Part of a small language model's weights.
Size: 9 layers, 2 heads of 32.
Architecture: LayerNorm before each block, rotary positions, no biases in attention or MLP, tied embeddings.
Training: a variant of Muon for these matrices, 109M tokens, 6672 steps.
Each number is 50 + 12 x the weight over its row's rms, rounded and kept within 0 to 99. Layers, rows and columns count from 0. The size before them is the row's rms in percent of the matrix's.

# layer 5 attention value, 64x64, rms 0.237, rows 43-63, columns 0-63
093:62 52 45 69 30 42 58 50 19 28 47 55 34 67 46 62 42 48 56 59 47 69 38 55 48 70 48 45 38 72 42 44 30 65 38 43 55 53 44 38 37 56 36 53 56 49 58 42 39 60 55 71 61 56 45 23 54 60 39 46 54 48 57 75
067:42 36 38 30 47 65 43 54 55 28 19 51 67 59 39 51 60 50 68 51 54 77 57 41 40 43 69 47 56 42 51 38 40 53 47 38 51 67 56 66 51 38 50 57 38 51 72 61 51 52 49 69 60 34 31 44 58 46 69 41 33 34 45 40
097:48 51 63 46 57 40 61 79 55 50 51 51 46 49 45 68 52 39 36 47 19 37 55 65 43 50 64 49 49 50 53 50 26 28 62 67 39 73 58 59 38 44 55 53 55 54 48 28 63 72 41 50 47 34 62 30 54 45 72 42 50 32 56 49
103:48 49 47 63 34 56 61 38 70 62 55 68 52 43 57 45 21 34 59 54 42 31 60 44 48 40 81 48 50 57 57 74 49 52 67 44 48 42 58 36 33 57 35 40 58 41 42 35 78 61 45 57 64 40 47 53 52 61 63 31 50 46 57 40
073:41 49 51 47 47 52 59 63 58 44 46 64 68 38 43 65 46 39 38 51 57 39 60 47 42 39 46 51 64 39 50 36 57 54 53 72 47 63 44 42 75 42 65 54 24 68 68 31 22 65 69 63 48 52 50 68 41 40 41 45 30 35 60 58
099:60 47 53 63 59 46 36 53 63 46 43 41 29 66 48 69 55 53 25 41 44 64 34 56 56 61 40 35 36 68 36 56 31 53 47 58 41 55 64 45 60 46 47 54 65 54 48 44 36 71 69 69 59 46 67 31 50 33 73 47 47 49 31 35
079:42 71 45 70 35 59 46 54 68 39 27 46 50 41 70 59 36 45 76 38 50 59 43 47 47 42 51 47 49 23 67 77 58 47 63 55 38 49 53 64 28 47 58 49 29 58 47 37 43 62 41 56 47 45 60 60 43 42 63 44 27 58 53 43
091:42 68 34 61 35 54 46 22 34 52 67 44 41 61 51 56 42 49 35 55 57 56 37 41 37 48 39 67 34 49 52 74 59 53 27 41 48 46 37 24 73 51 44 50 67 63 51 46 53 51 46 35 76 58 53 53 47 53 37 57 63 52 61 73
073:45 46 74 52 55 44 47 34 48 53 43 63 37 32 57 46 47 55 86 62 62 24 57 59 41 48 52 43 61 45 64 59 56 60 42 50 58 43 49 54 37 44 52 49 61 54 52 43 55 57 53 30 66 41 43 52 46 52 05 73 48 56 43 34
083:53 48 52 50 37 62 51 58 60 37 46 27 61 45 52 49 76 36 40 58 56 33 67 52 42 50 62 38 83 37 51 43 48 51 54 54 26 69 50 38 43 68 70 34 47 55 40 58 46 51 44 61 48 41 58 51 53 20 72 49 49 63 48 34
104:47 64 59 38 29 36 53 62 49 44 29 49 44 45 40 64 58 57 60 38 23 75 44 63 50 61 54 46 43 42 38 39 26 43 55 54 60 61 62 60 55 47 66 49 39 40 56 53 49 84 53 53 44 40 60 25 60 55 71 38 42 40 60 56
090:41 56 60 30 38 50 45 32 29 68 72 49 52 53 33 49 34 64 41 54 48 46 72 60 46 61 62 43 42 44 50 48 70 41 49 58 62 34 53 45 39 58 48 56 54 27 51 60 69 48 26 52 46 43 60 44 63 54 69 31 68 42 72 38
109:66 40 75 56 58 43 44 61 37 80 40 59 39 39 47 44 55 61 60 43 44 67 34 39 47 49 57 24 42 26 54 30 44 67 66 53 33 61 48 54 52 42 57 70 34 67 51 53 42 55 52 46 41 67 54 57 50 66 50 47 42 56 45 27
080:41 49 65 42 62 51 45 40 58 30 66 49 50 64 73 78 44 63 54 50 63 54 35 67 46 62 49 46 27 34 46 54 65 47 56 45 56 32 50 28 43 48 50 51 63 39 49 46 53 73 33 53 43 44 57 68 19 39 39 68 46 48 44 54
094:58 55 58 45 35 36 42 31 40 49 61 36 33 44 52 66 54 57 75 55 63 72 44 61 59 67 47 47 42 43 50 41 63 47 31 38 53 59 33 60 54 58 51 53 45 36 38 79 52 53 25 47 62 67 43 33 48 64 33 63 68 42 40 52
074:45 61 55 31 75 64 41 46 30 24 59 43 43 72 51 41 56 49 51 68 72 44 53 47 44 32 52 57 58 69 46 49 53 61 35 45 41 69 52 66 41 73 32 35 55 65 51 46 31 57 55 36 54 61 49 34 45 67 37 44 48 44 53 43
094:48 51 51 49 53 33 77 52 44 43 42 36 59 58 38 66 60 32 40 42 31 43 60 50 56 51 56 49 48 59 37 70 46 54 64 77 41 55 62 34 38 48 54 39 51 60 60 26 55 51 68 53 59 24 60 38 66 33 66 38 38 38 63 60
097:65 33 45 48 56 45 40 55 62 62 49 62 56 40 58 26 34 59 58 36 42 60 60 42 61 39 39 56 58 68 39 62 62 50 57 56 48 56 57 34 58 46 35 42 49 40 42 46 38 45 69 53 47 16 51 74 46 77 52 48 74 36 31 58
082:75 41 71 44 46 21 48 39 45 47 60 63 39 32 69 53 54 51 48 57 44 35 44 50 44 50 34 42 48 57 48 59 67 47 36 35 60 54 58 60 43 26 46 39 53 71 37 26 54 47 80 48 56 59 47 54 58 58 50 34 74 53 58 53
084:38 62 59 53 46 67 41 31 50 21 58 45 55 45 37 77 47 55 49 45 62 56 57 43 59 58 53 57 52 41 57 64 54 46 46 58 76 39 53 58 44 29 48 37 57 34 52 53 56 47 51 44 49 09 49 40 64 80 46 50 40 38 58 45
083:40 56 63 38 35 55 27 32 54 40 41 65 21 51 62 54 56 62 54 50 64 60 48 49 32 64 50 51 66 46 44 45 53 40 43 40 57 74 54 54 40 69 60 74 63 43 52 80 53 44 54 41 51 40 40 44 42 31 55 58 62 31 39 64
# layer 5 attention output (transposed), 64x64, rms 0.938, rows 43-63, columns 0-63
077:45 49 51 57 64 52 27 54 51 59 50 73 70 54 74 49 47 60 53 34 51 59 46 40 57 49 43 71 34 65 40 74 55 29 28 61 66 36 50 31 46 37 51 47 50 55 51 46 39 41 61 44 22 44 48 31 66 59 59 45 43 63 38 58
067:51 42 54 52 83 61 50 63 67 54 49 38 46 71 50 51 46 48 54 52 40 63 53 44 41 37 75 20 45 41 39 39 39 27 70 61 38 44 61 54 65 50 43 56 63 67 60 47 43 65 48 29 49 45 49 51 58 41 56 38 27 43 57 35
089:70 52 62 32 63 41 31 78 67 64 35 46 70 41 46 38 46 60 46 28 38 44 42 30 64 57 47 50 51 37 48 56 27 50 60 55 43 50 56 42 63 58 40 39 54 35 63 49 46 42 51 68 42 39 76 50 59 35 66 49 47 67 48 51
093:42 45 65 49 57 48 34 55 52 54 63 44 52 60 13 40 50 56 56 47 53 48 56 36 57 60 73 61 47 75 40 61 51 54 48 37 69 46 55 58 56 46 37 44 42 12 53 57 65 44 68 52 40 44 58 28 69 50 51 27 51 42 54 43
076:64 80 49 37 38 47 55 46 38 66 59 38 60 38 41 58 26 51 31 36 59 38 48 67 26 41 51 37 39 53 61 34 54 60 60 56 38 66 44 48 40 61 53 47 30 40 58 57 54 66 40 55 47 69 56 65 47 59 72 56 33 65 51 43
091:57 45 59 57 54 42 57 66 66 60 46 55 54 49 69 58 33 33 47 29 58 40 49 36 49 50 30 72 35 34 52 65 56 60 57 62 48 54 48 33 44 49 42 25 53 76 53 35 59 50 29 71 43 39 72 60 50 50 53 61 39 40 29 56
073:43 58 48 47 52 57 56 60 51 43 54 35 45 52 40 83 39 49 52 49 59 35 37 45 26 53 51 69 56 45 61 34 15 48 51 52 64 73 64 55 42 30 37 51 35 49 58 51 61 65 55 41 64 53 75 37 47 49 25 42 49 58 57 57
083:55 44 40 55 34 54 61 41 36 43 42 60 54 41 61 53 56 58 43 42 60 58 50 53 32 72 41 80 39 65 61 54 53 59 40 26 67 52 43 52 33 47 59 53 59 41 31 42 48 42 39 42 57 44 43 27 43 89 56 55 72 48 41 59
076:42 45 69 63 57 44 70 38 49 16 47 39 52 49 43 59 59 37 64 50 60 50 56 57 64 24 46 50 39 54 44 58 49 64 40 48 64 54 53 48 59 43 43 75 49 49 56 28 54 29 73 50 80 65 43 35 51 33 39 45 53 46 48 42
075:58 52 45 39 67 54 61 59 45 59 45 41 35 44 27 59 47 50 33 67 73 45 68 40 31 49 68 33 52 41 57 33 33 63 41 57 43 58 36 50 62 60 45 24 61 42 49 54 61 55 48 49 46 58 62 60 33 31 72 59 53 72 54 34
100:39 43 58 22 44 52 37 72 68 58 48 64 54 57 71 39 51 66 57 18 34 55 40 47 45 58 40 47 65 42 52 58 28 40 48 67 39 61 64 42 72 44 51 47 42 54 58 44 52 56 58 58 30 39 54 57 56 31 64 50 35 59 59 38
090:49 39 64 47 37 50 27 61 53 47 67 52 58 61 34 27 58 83 65 44 55 59 57 46 69 48 56 16 71 57 50 33 49 57 55 41 48 38 43 65 54 53 59 55 47 32 36 65 36 46 58 55 52 30 42 60 42 46 61 42 47 49 61 36
103:51 70 61 46 55 38 54 47 43 52 63 32 48 49 44 51 21 56 56 48 53 57 32 45 58 31 49 23 49 20 63 47 67 58 63 58 54 53 52 45 55 44 47 68 37 60 57 45 42 60 35 70 58 70 46 82 39 39 33 58 49 58 46 41
084:63 48 61 61 30 50 55 52 59 41 46 44 55 51 78 62 53 54 48 33 68 29 54 57 38 34 33 81 62 21 61 58 43 61 55 33 59 39 53 60 26 38 67 32 48 42 52 57 49 43 47 56 55 31 56 62 57 46 41 48 60 45 51 50
085:42 29 72 34 46 58 34 24 57 32 57 45 44 61 92 56 70 50 69 31 55 53 54 58 55 51 48 44 66 38 63 53 47 46 46 35 54 42 46 46 62 39 66 55 59 59 50 42 52 46 52 33 53 51 30 46 46 40 42 47 70 49 61 52
071:53 51 46 57 66 56 56 43 25 58 52 48 57 32 33 64 63 49 62 46 32 40 48 45 59 50 65 48 26 56 52 45 47 57 30 70 49 47 47 69 40 68 48 26 74 84 45 37 66 66 45 37 42 49 37 40 48 52 55 55 51 52 37 45
085:50 51 34 33 69 48 39 75 64 74 26 64 73 40 37 54 49 52 37 54 54 38 55 33 47 47 43 53 63 47 49 64 34 53 46 59 40 57 64 42 47 46 38 34 61 42 52 28 50 49 48 60 56 34 72 47 60 45 79 55 38 55 40 53
083:13 48 32 62 44 53 56 37 43 78 54 54 53 56 39 56 51 39 33 58 61 53 64 55 62 32 52 73 48 46 46 63 64 52 43 55 57 32 48 42 56 65 58 51 35 36 60 38 68 34 40 52 55 40 26 51 37 63 44 60 47 49 70 57
072:39 45 56 56 44 48 55 37 50 37 47 49 64 51 62 44 51 45 43 68 58 28 50 46 61 35 48 78 39 67 67 73 73 50 40 63 62 51 34 30 50 70 52 61 49 35 44 51 47 36 50 71 57 42 44 40 37 40 61 37 51 51 19 63
075:58 26 62 41 44 53 32 61 61 20 45 54 63 50 42 53 82 52 70 41 58 58 48 56 31 52 47 63 68 54 48 42 35 60 40 57 48 47 50 75 55 59 48 47 49 54 64 21 57 38 65 32 40 35 54 46 53 45 48 55 32 54 48 56
067:39 36 52 56 36 62 54 55 67 35 44 61 36 47 70 49 60 54 59 29 49 55 72 68 67 30 69 48 67 35 49 42 48 54 42 47 41 51 56 50 60 46 63 41 65 63 54 34 52 39 61 39 68 42 43 27 32 58 58 52 48 57 41 19
# layer 5 MLP gate, 192x64, rms 0.433, rows 0-22, columns 0-63
107:39 55 43 58 47 71 42 62 38 36 49 50 69 20 63 47 43 65 35 40 36 42 56 31 53 63 54 56 52 34 51 70 47 67 62 32 38 50 56 49 60 56 54 55 45 80 53 49 71 39 50 43 42 71 52 27 46 63 48 64 35 45 42 46
015:49 55 60 42 33 54 43 44 42 56 47 25 53 35 54 45 52 51 68 55 71 49 61 52 44 64 41 60 55 45 56 54 54 56 50 42 52 71 42 55 64 33 68 44 61 49 18 20 39 59 55 59 46 38 27 52 17 62 49 51 64 50 38 39
075:26 55 39 44 40 53 67 53 44 38 50 47 46 38 49 43 34 67 64 58 56 36 52 42 49 67 41 77 59 42 60 66 49 48 51 48 52 58 45 65 42 38 47 41 59 60 35 32 57 64 45 37 62 69 54 36 46 55 43 64 78 54 50 12
122:32 52 77 48 31 71 78 57 58 45 55 44 48 48 65 53 50 70 23 56 57 67 66 61 22 46 56 61 45 35 41 44 49 37 46 46 34 61 46 55 45 34 60 58 34 55 43 51 53 68 43 63 45 52 61 41 50 45 39 58 55 32 49 38
083:53 51 49 42 45 33 50 42 41 55 36 78 32 43 58 42 39 62 52 51 48 50 60 32 79 30 51 41 45 69 62 59 61 39 48 44 54 46 46 40 70 66 66 71 47 45 28 45 51 26 32 64 38 47 62 61 45 57 50 55 36 68 54 50
111:38 57 46 37 52 55 42 50 51 51 55 44 33 70 52 60 30 36 63 65 42 53 29 62 49 36 51 57 39 53 31 74 24 68 36 33 43 56 57 69 49 40 71 45 42 58 49 43 43 66 76 69 53 51 62 41 64 42 44 57 41 56 45 62
107:35 52 39 27 50 48 45 66 51 44 45 69 46 60 73 47 43 35 52 48 52 34 69 46 54 24 52 41 67 57 63 59 58 74 65 30 45 57 64 48 30 42 42 51 64 48 57 55 38 57 32 48 35 61 56 60 69 29 38 59 46 50 43 63
098:39 64 36 39 64 61 62 41 41 41 49 50 65 44 73 48 43 65 54 33 48 58 58 60 55 56 57 41 33 38 50 63 56 29 45 64 35 55 46 33 29 23 47 60 51 55 56 62 70 30 58 48 78 35 43 51 60 63 51 70 41 47 47 43
105:55 41 60 49 42 33 55 40 42 54 46 53 46 50 60 34 42 38 33 30 13 73 52 52 35 56 39 63 50 28 55 57 53 33 52 73 75 64 60 49 47 59 67 40 44 70 43 63 57 52 40 35 35 59 55 51 57 64 53 56 53 52 38 62
092:46 42 71 61 48 52 55 55 35 47 73 43 44 41 52 60 69 41 68 56 60 32 50 75 32 50 49 48 22 42 44 43 53 47 47 52 41 44 52 49 54 46 47 58 54 76 56 34 61 31 29 45 57 55 47 33 35 63 42 39 52 41 60 81
124:29 47 53 48 56 51 51 57 36 64 69 40 58 41 74 58 45 86 53 64 60 36 56 57 49 42 64 63 31 38 48 34 62 29 53 61 47 68 52 57 52 40 50 57 51 41 33 78 54 45 43 47 57 38 55 50 54 31 33 54 35 50 42 36
032:51 31 39 57 67 33 45 46 35 46 48 72 47 45 71 35 44 43 43 40 70 45 37 56 56 32 55 56 66 41 44 55 46 50 70 59 46 32 57 43 59 39 56 55 77 63 38 47 33 47 53 57 20 35 66 46 54 39 63 72 53 61 53 61
090:43 53 34 52 40 50 59 25 45 59 42 47 66 44 42 42 57 49 49 64 49 65 73 33 39 37 36 46 54 45 44 30 79 78 34 60 54 57 65 59 50 68 53 35 51 56 38 62 34 47 66 54 58 51 33 41 67 45 49 68 42 56 34 45
092:62 49 74 32 49 78 59 63 59 31 48 50 39 44 49 54 65 51 47 43 62 62 53 53 29 37 59 25 40 56 48 20 43 45 51 38 48 55 62 55 28 43 48 59 65 43 69 64 45 64 43 43 74 52 42 34 49 50 40 55 36 57 57 44
075:43 58 48 30 65 60 29 47 41 57 30 45 66 54 51 32 71 51 37 30 46 37 52 50 44 59 39 48 71 29 36 58 57 40 44 80 60 41 56 58 36 57 54 37 42 60 65 43 57 45 55 60 43 73 67 43 53 55 59 31 52 44 60 65
114:49 61 48 73 59 54 37 71 49 26 69 68 41 32 42 60 64 40 54 37 46 55 49 55 44 43 50 39 42 54 42 55 68 55 57 55 49 62 79 37 58 65 57 30 28 46 55 47 58 47 39 43 44 41 58 44 65 39 61 33 25 41 45 66
106:39 72 71 24 37 58 55 79 31 54 34 65 55 37 75 71 49 57 52 47 31 69 53 55 43 43 66 50 46 26 50 51 49 51 54 29 48 57 46 56 54 58 42 42 41 38 48 48 60 40 45 40 58 41 52 53 51 41 74 52 53 39 38 55
113:48 47 64 76 51 54 25 40 55 57 53 46 51 30 56 37 30 59 50 34 63 42 48 34 57 30 59 64 65 65 39 60 62 66 35 60 51 42 64 55 47 61 50 50 58 67 38 36 51 56 48 41 31 46 49 44 33 55 71 38 28 58 60 65
099:49 61 57 41 21 43 53 50 69 25 28 57 53 57 60 54 46 57 71 67 50 60 58 80 67 61 50 43 44 65 33 30 55 37 38 39 43 45 44 50 29 49 35 51 52 57 52 57 51 47 49 47 42 61 53 71 47 66 34 49 60 55 44 27
100:56 39 47 49 51 38 53 34 53 73 73 61 37 63 42 41 60 45 59 29 57 37 45 55 55 53 72 54 47 50 76 53 33 76 48 50 49 42 47 48 30 35 75 64 59 51 27 45 49 33 48 62 53 50 41 39 41 60 55 29 35 46 58 57
098:52 51 31 64 54 49 47 51 41 37 36 54 43 50 60 64 46 48 35 35 43 47 63 59 62 48 46 58 49 66 39 53 53 55 41 69 32 62 29 42 61 68 37 53 27 61 26 46 61 54 35 53 36 71 71 58 48 53 70 48 67 21 44 52
084:37 51 49 50 42 83 54 33 49 39 67 44 33 60 57 44 51 40 45 72 58 68 52 40 59 31 61 32 45 47 46 49 54 54 60 49 60 31 54 53 64 33 46 44 60 37 30 56 54 57 52 41 49 55 71 61 37 37 23 47 47 52 68 75
114:42 69 62 45 50 60 51 47 53 52 35 47 69 35 34 62 49 43 51 48 61 31 56 30 54 34 37 61 74 57 59 44 39 51 44 43 52 51 45 81 44 54 50 40 38 40 46 43 22 69 59 53 66 53 34 70 51 51 50 34 78 55 39 54
# layer 5 MLP up, 192x64, rms 0.432, rows 0-21, columns 0-63
106:76 63 41 46 60 42 41 59 46 54 41 54 47 61 35 56 61 73 38 48 59 53 32 63 28 49 41 53 46 49 53 28 36 52 47 36 76 33 60 69 59 46 59 56 72 56 31 56 49 52 44 54 37 42 46 38 56 57 44 54 46 43 28 81
013:69 37 56 63 42 50 53 58 65 56 55 47 39 21 70 38 58 49 56 56 58 57 57 88 73 46 69 61 57 35 58 55 46 50 59 46 62 72 59 51 52 35 49 43 54 55 38 43 34 31 53 47 43 39 46 47 25 42 63 48 55 54 33 57
072:54 46 57 52 58 59 48 52 55 54 70 59 58 49 37 57 24 18 57 59 34 66 27 59 31 29 52 33 50 45 67 39 49 48 49 68 54 50 44 37 31 44 31 69 54 53 65 57 46 46 41 61 61 53 45 74 38 57 37 49 63 53 55 62
118:52 70 42 40 78 47 49 59 51 51 50 49 49 47 41 54 71 65 44 59 44 51 74 27 64 69 67 48 64 51 43 32 51 58 51 42 29 63 35 59 70 54 47 52 40 44 64 52 44 44 26 21 45 52 42 36 59 46 47 57 63 46 34 38
084:70 56 27 66 40 65 42 46 19 39 41 49 57 56 69 54 59 55 55 43 59 39 65 47 27 46 74 55 58 42 55 55 20 43 57 44 59 63 37 49 41 51 52 54 39 55 41 38 38 66 52 52 57 53 36 42 69 68 52 50 65 48 31 45
107:51 66 34 44 56 52 45 44 34 41 59 66 47 33 55 58 61 42 39 51 42 52 52 60 77 48 40 32 45 51 79 56 18 80 45 54 51 50 50 60 51 41 42 67 53 51 48 56 37 76 48 43 66 56 53 54 47 43 49 55 33 39 22 55
104:43 53 57 29 47 44 54 56 73 49 39 50 26 54 37 33 38 45 52 51 57 49 40 70 46 19 63 42 38 67 61 44 33 64 65 36 35 56 57 31 50 47 51 75 72 53 60 71 31 50 62 49 59 62 45 49 43 60 48 61 50 45 56 55
088:44 27 38 58 45 55 49 63 37 61 59 31 48 49 29 58 43 50 64 57 49 52 58 50 56 56 38 50 38 48 46 59 38 46 36 66 62 38 67 49 32 55 83 66 47 60 44 60 46 46 52 74 29 74 41 46 49 56 44 72 54 34 37 35
107:52 56 52 48 44 47 63 37 52 56 34 53 70 48 43 42 43 45 56 52 66 55 25 50 71 75 56 38 72 45 55 37 39 69 55 36 70 46 31 40 55 46 36 59 64 45 26 36 43 55 62 34 59 71 38 48 51 64 51 36 54 69 37 41
097:48 35 68 54 49 51 32 54 53 44 39 62 69 61 32 54 50 84 68 44 37 33 42 54 37 60 46 54 46 35 53 55 77 38 44 65 41 61 49 54 45 42 60 46 46 47 48 41 37 61 55 51 66 28 51 66 56 47 61 23 65 48 53 29
110:43 53 57 66 15 68 39 35 55 58 65 64 51 38 49 41 29 44 21 48 44 52 32 72 52 60 43 64 61 43 69 59 57 34 44 45 58 47 56 54 58 62 59 38 57 61 50 53 48 29 34 36 44 67 35 55 51 66 40 52 57 43 58 54
033:48 29 27 56 46 61 54 37 47 57 42 43 48 49 45 57 56 77 47 42 47 40 64 45 61 72 45 86 56 37 44 70 49 56 51 53 52 40 48 45 32 61 57 51 50 63 28 43 47 37 46 54 67 49 45 66 30 28 52 56 49 24 47 60
097:50 53 32 70 37 46 44 69 65 35 43 53 20 51 56 51 53 52 51 43 49 43 51 42 73 58 57 44 50 51 40 47 27 36 57 55 67 59 37 48 37 46 58 62 41 49 58 41 37 40 52 72 60 51 54 41 72 49 75 37 50 29 79 47
094:68 33 41 60 83 44 31 56 57 35 45 44 49 62 40 50 52 45 44 52 56 39 61 42 67 60 76 30 47 61 59 52 37 43 28 43 41 61 60 50 54 35 44 48 72 59 47 46 74 40 54 52 21 35 62 46 57 52 36 50 45 53 60 59
084:58 43 70 45 49 42 62 60 57 38 58 56 50 46 56 60 44 38 46 56 58 63 45 44 58 46 59 49 37 45 67 29 34 24 47 32 26 42 60 60 64 60 52 59 71 35 42 56 37 56 42 53 75 55 14 53 39 61 38 68 42 50 57 49
114:45 41 55 63 63 27 39 65 35 51 48 35 57 73 43 36 31 57 49 47 55 34 66 58 59 69 48 57 74 59 58 45 36 60 49 66 31 46 26 46 44 50 55 52 37 61 48 25 51 67 31 32 57 57 56 51 50 44 52 46 67 58 56 32
100:60 52 47 58 43 43 49 37 70 50 53 54 47 50 53 46 43 56 58 34 46 34 52 49 36 50 51 47 82 57 56 43 45 49 28 50 52 55 53 67 57 43 02 39 57 57 48 23 41 57 48 74 70 38 48 44 51 66 66 60 40 56 51 55
129:40 53 58 53 55 71 70 64 62 28 73 44 46 29 65 61 35 67 41 62 49 44 53 61 48 51 52 52 55 62 43 45 70 34 45 35 50 36 37 40 52 47 58 55 50 45 45 35 55 73 47 37 45 34 41 44 44 42 54 45 23 57 79 54
094:47 65 50 50 55 65 51 52 54 53 74 35 56 50 41 50 55 49 42 45 54 27 51 41 40 35 58 66 32 42 47 61 34 55 65 48 47 59 47 45 47 55 74 34 61 48 58 50 65 60 70 39 37 28 64 47 37 47 49 41 58 13 78 50
100:46 47 56 34 60 46 83 35 39 34 56 55 28 49 65 53 46 34 48 37 44 51 40 30 57 66 53 46 55 40 66 58 43 70 43 50 46 31 39 45 62 70 61 76 58 51 70 56 43 38 44 39 45 53 42 49 49 47 79 56 49 39 37 59
110:43 41 54 42 54 61 46 43 27 47 54 64 42 52 59 66 66 57 49 56 40 23 60 64 53 58 31 62 26 51 56 26 62 56 54 35 76 61 46 68 51 57 47 49 48 44 50 38 50 45 49 46 28 55 55 59 56 32 42 30 48 46 78 69
084:36 61 50 29 68 64 58 35 41 43 79 54 37 65 50 48 58 34 56 48 22 65 42 62 50 58 58 32 36 61 66 53 45 35 57 49 54 49 60 52 68 62 57 62 35 42 69 40 37 62 40 29 52 62 55 50 55 49 37 44 59 52 41 31
# layer 5 MLP down (transposed), 192x64, rms 0.133, rows 0-21, columns 0-63
104:53 44 22 60 46 64 45 65 58 64 70 43 59 62 66 26 56 28 43 58 65 55 61 42 62 54 50 60 49 45 34 47 46 47 48 52 60 40 46 61 66 30 61 45 41 47 65 51 48 51 43 40 56 55 52 57 67 28 30 52 20 60 33 34
015:47 38 48 55 49 46 68 35 46 37 79 24 65 44 33 55 53 51 48 49 68 49 58 53 51 61 46 70 60 40 52 55 53 38 54 14 65 70 59 80 55 44 57 51 49 46 53 55 41 51 39 31 58 33 53 50 51 29 37 56 44 56 43 48
082:30 74 38 48 46 62 52 51 50 64 33 19 52 61 17 57 53 33 62 54 42 51 46 56 67 63 55 55 65 60 47 41 35 40 65 40 31 69 58 35 47 56 54 42 49 41 67 58 49 51 56 49 56 63 37 49 52 60 36 51 36 65 59 33
117:62 46 57 48 53 33 71 55 49 71 54 51 50 66 45 46 61 40 39 51 47 38 83 45 53 59 57 49 57 33 48 26 42 40 41 53 54 36 56 54 54 36 44 38 40 49 69 64 59 44 27 32 67 74 65 39 39 36 48 58 47 31 61 65
089:43 57 51 50 54 62 61 61 56 71 50 38 50 30 49 22 47 24 57 24 47 47 51 48 56 47 51 24 58 76 60 35 58 69 52 46 77 49 58 59 50 37 47 48 62 55 39 57 46 51 44 46 58 79 36 46 47 50 36 36 60 43 49 60
102:45 43 35 24 43 63 42 57 58 55 66 38 45 52 72 35 44 59 34 65 71 50 54 32 52 44 55 51 59 26 28 51 62 44 51 46 44 39 51 63 54 34 51 52 55 22 47 56 43 39 48 51 48 63 60 65 71 58 54 74 39 55 69 38
108:59 47 36 44 38 43 48 42 64 46 47 46 37 39 63 56 49 12 32 42 46 33 36 47 57 63 28 61 51 46 69 65 47 54 47 52 44 52 68 65 51 33 35 42 63 37 50 52 69 61 56 52 51 79 59 39 70 42 60 67 49 50 47 61
104:53 57 39 37 45 50 54 47 48 63 49 62 39 60 44 46 64 39 34 54 62 65 43 34 68 48 37 59 51 39 42 26 42 77 58 41 48 49 42 80 58 48 36 48 31 55 44 55 51 52 53 38 40 37 47 50 58 71 60 21 71 59 51 74
108:50 65 46 37 62 55 61 50 44 75 68 56 52 39 46 71 50 51 73 66 58 22 70 26 46 36 54 41 55 32 43 54 48 51 44 39 43 44 29 31 39 59 44 61 44 42 36 51 46 30 58 59 66 57 51 61 37 60 38 40 65 50 63 54
095:38 55 50 59 55 50 31 42 54 44 48 39 36 47 56 57 58 26 56 67 53 62 33 75 52 39 37 47 32 68 46 43 40 46 51 50 42 48 48 38 60 54 44 60 50 74 42 67 50 40 54 40 55 94 30 43 67 67 48 36 57 49 46 59
102:50 49 26 44 49 48 30 52 41 48 62 32 47 60 64 50 52 62 62 56 70 47 58 35 39 45 28 60 48 53 35 66 55 52 69 73 46 43 38 69 57 28 47 58 79 52 55 55 35 56 39 47 63 63 51 57 48 37 54 63 31 44 37 30
038:48 45 45 53 51 47 46 59 52 58 61 40 50 39 48 48 11 55 52 58 62 57 62 51 41 49 64 37 56 49 65 38 44 50 58 44 78 50 61 69 60 36 46 35 78 29 58 40 43 46 36 51 69 51 48 49 50 70 34 44 60 53 34 22
091:40 69 74 33 55 55 76 57 61 45 50 46 62 26 32 69 42 68 45 27 52 51 42 54 41 45 60 43 59 84 57 40 43 51 36 38 63 44 40 31 61 58 51 45 48 55 36 60 62 51 54 34 49 44 64 54 48 36 41 34 53 50 46 55
099:46 57 44 31 40 37 51 45 60 58 59 45 55 58 55 56 54 48 37 46 31 52 42 78 63 38 48 46 52 52 48 36 73 36 39 32 52 42 49 49 46 48 67 48 30 35 72 55 63 61 44 66 40 37 61 46 35 56 27 76 69 71 43 58
086:59 47 57 66 46 69 68 55 53 52 59 47 50 60 62 46 46 49 35 55 29 56 60 47 34 41 40 59 43 75 60 52 52 61 39 34 67 27 55 37 70 30 68 44 53 68 38 63 50 45 56 56 72 44 49 34 33 51 41 33 28 41 36 52
117:57 52 54 30 51 36 62 57 33 40 51 41 53 52 49 38 73 61 62 42 59 55 52 35 46 42 37 49 50 80 40 50 38 55 59 59 44 63 37 56 31 50 53 51 55 68 20 41 57 55 42 52 57 45 30 68 61 59 22 36 69 62 57 65
106:64 75 54 56 51 49 34 65 56 56 60 49 56 61 43 74 50 30 54 42 60 57 52 41 50 67 29 61 30 34 63 37 42 30 70 41 56 55 55 52 33 76 48 39 56 42 40 48 50 38 43 43 66 47 39 49 63 41 31 32 66 58 37 51
126:41 61 67 64 48 38 54 48 49 19 64 46 35 40 73 49 41 57 42 77 42 49 47 35 38 56 48 45 43 48 41 34 52 50 48 52 50 40 43 56 46 58 58 72 48 39 50 48 78 71 50 48 38 42 41 50 35 45 88 47 64 52 59 47
098:55 47 46 57 60 26 53 55 38 51 43 73 52 45 48 56 62 55 46 61 37 52 68 40 62 63 42 35 32 60 50 40 54 45 41 34 64 66 28 13 56 53 47 50 52 52 51 54 43 55 50 66 50 64 61 68 41 65 46 63 60 35 33 25
107:46 54 53 24 59 27 57 56 62 69 61 42 60 59 57 63 49 52 45 21 44 60 51 51 38 50 39 59 51 56 61 60 42 49 47 73 53 49 31 43 30 52 59 72 47 51 45 48 58 15 33 35 53 47 40 75 57 42 54 53 44 63 42 59
109:42 57 60 51 60 33 67 54 58 54 54 40 63 69 48 50 62 42 72 40 50 32 49 41 61 32 62 57 41 53 49 42 54 57 51 47 45 61 31 46 60 50 55 70 19 39 72 58 62 45 49 19 66 45 32 44 51 53 31 31 44 65 47 49
088:46 42 46 64 50 48 56 76 52 39 48 53 61 41 44 42 55 78 55 25 34 32 46 62 31 64 63 60 46 78 57 38 46 59 33 53 43 59 40 41 59 65 54 60 39 71 57 37 54 55 52 62 49 39 56 29 30 40 53 34 63 41 42 55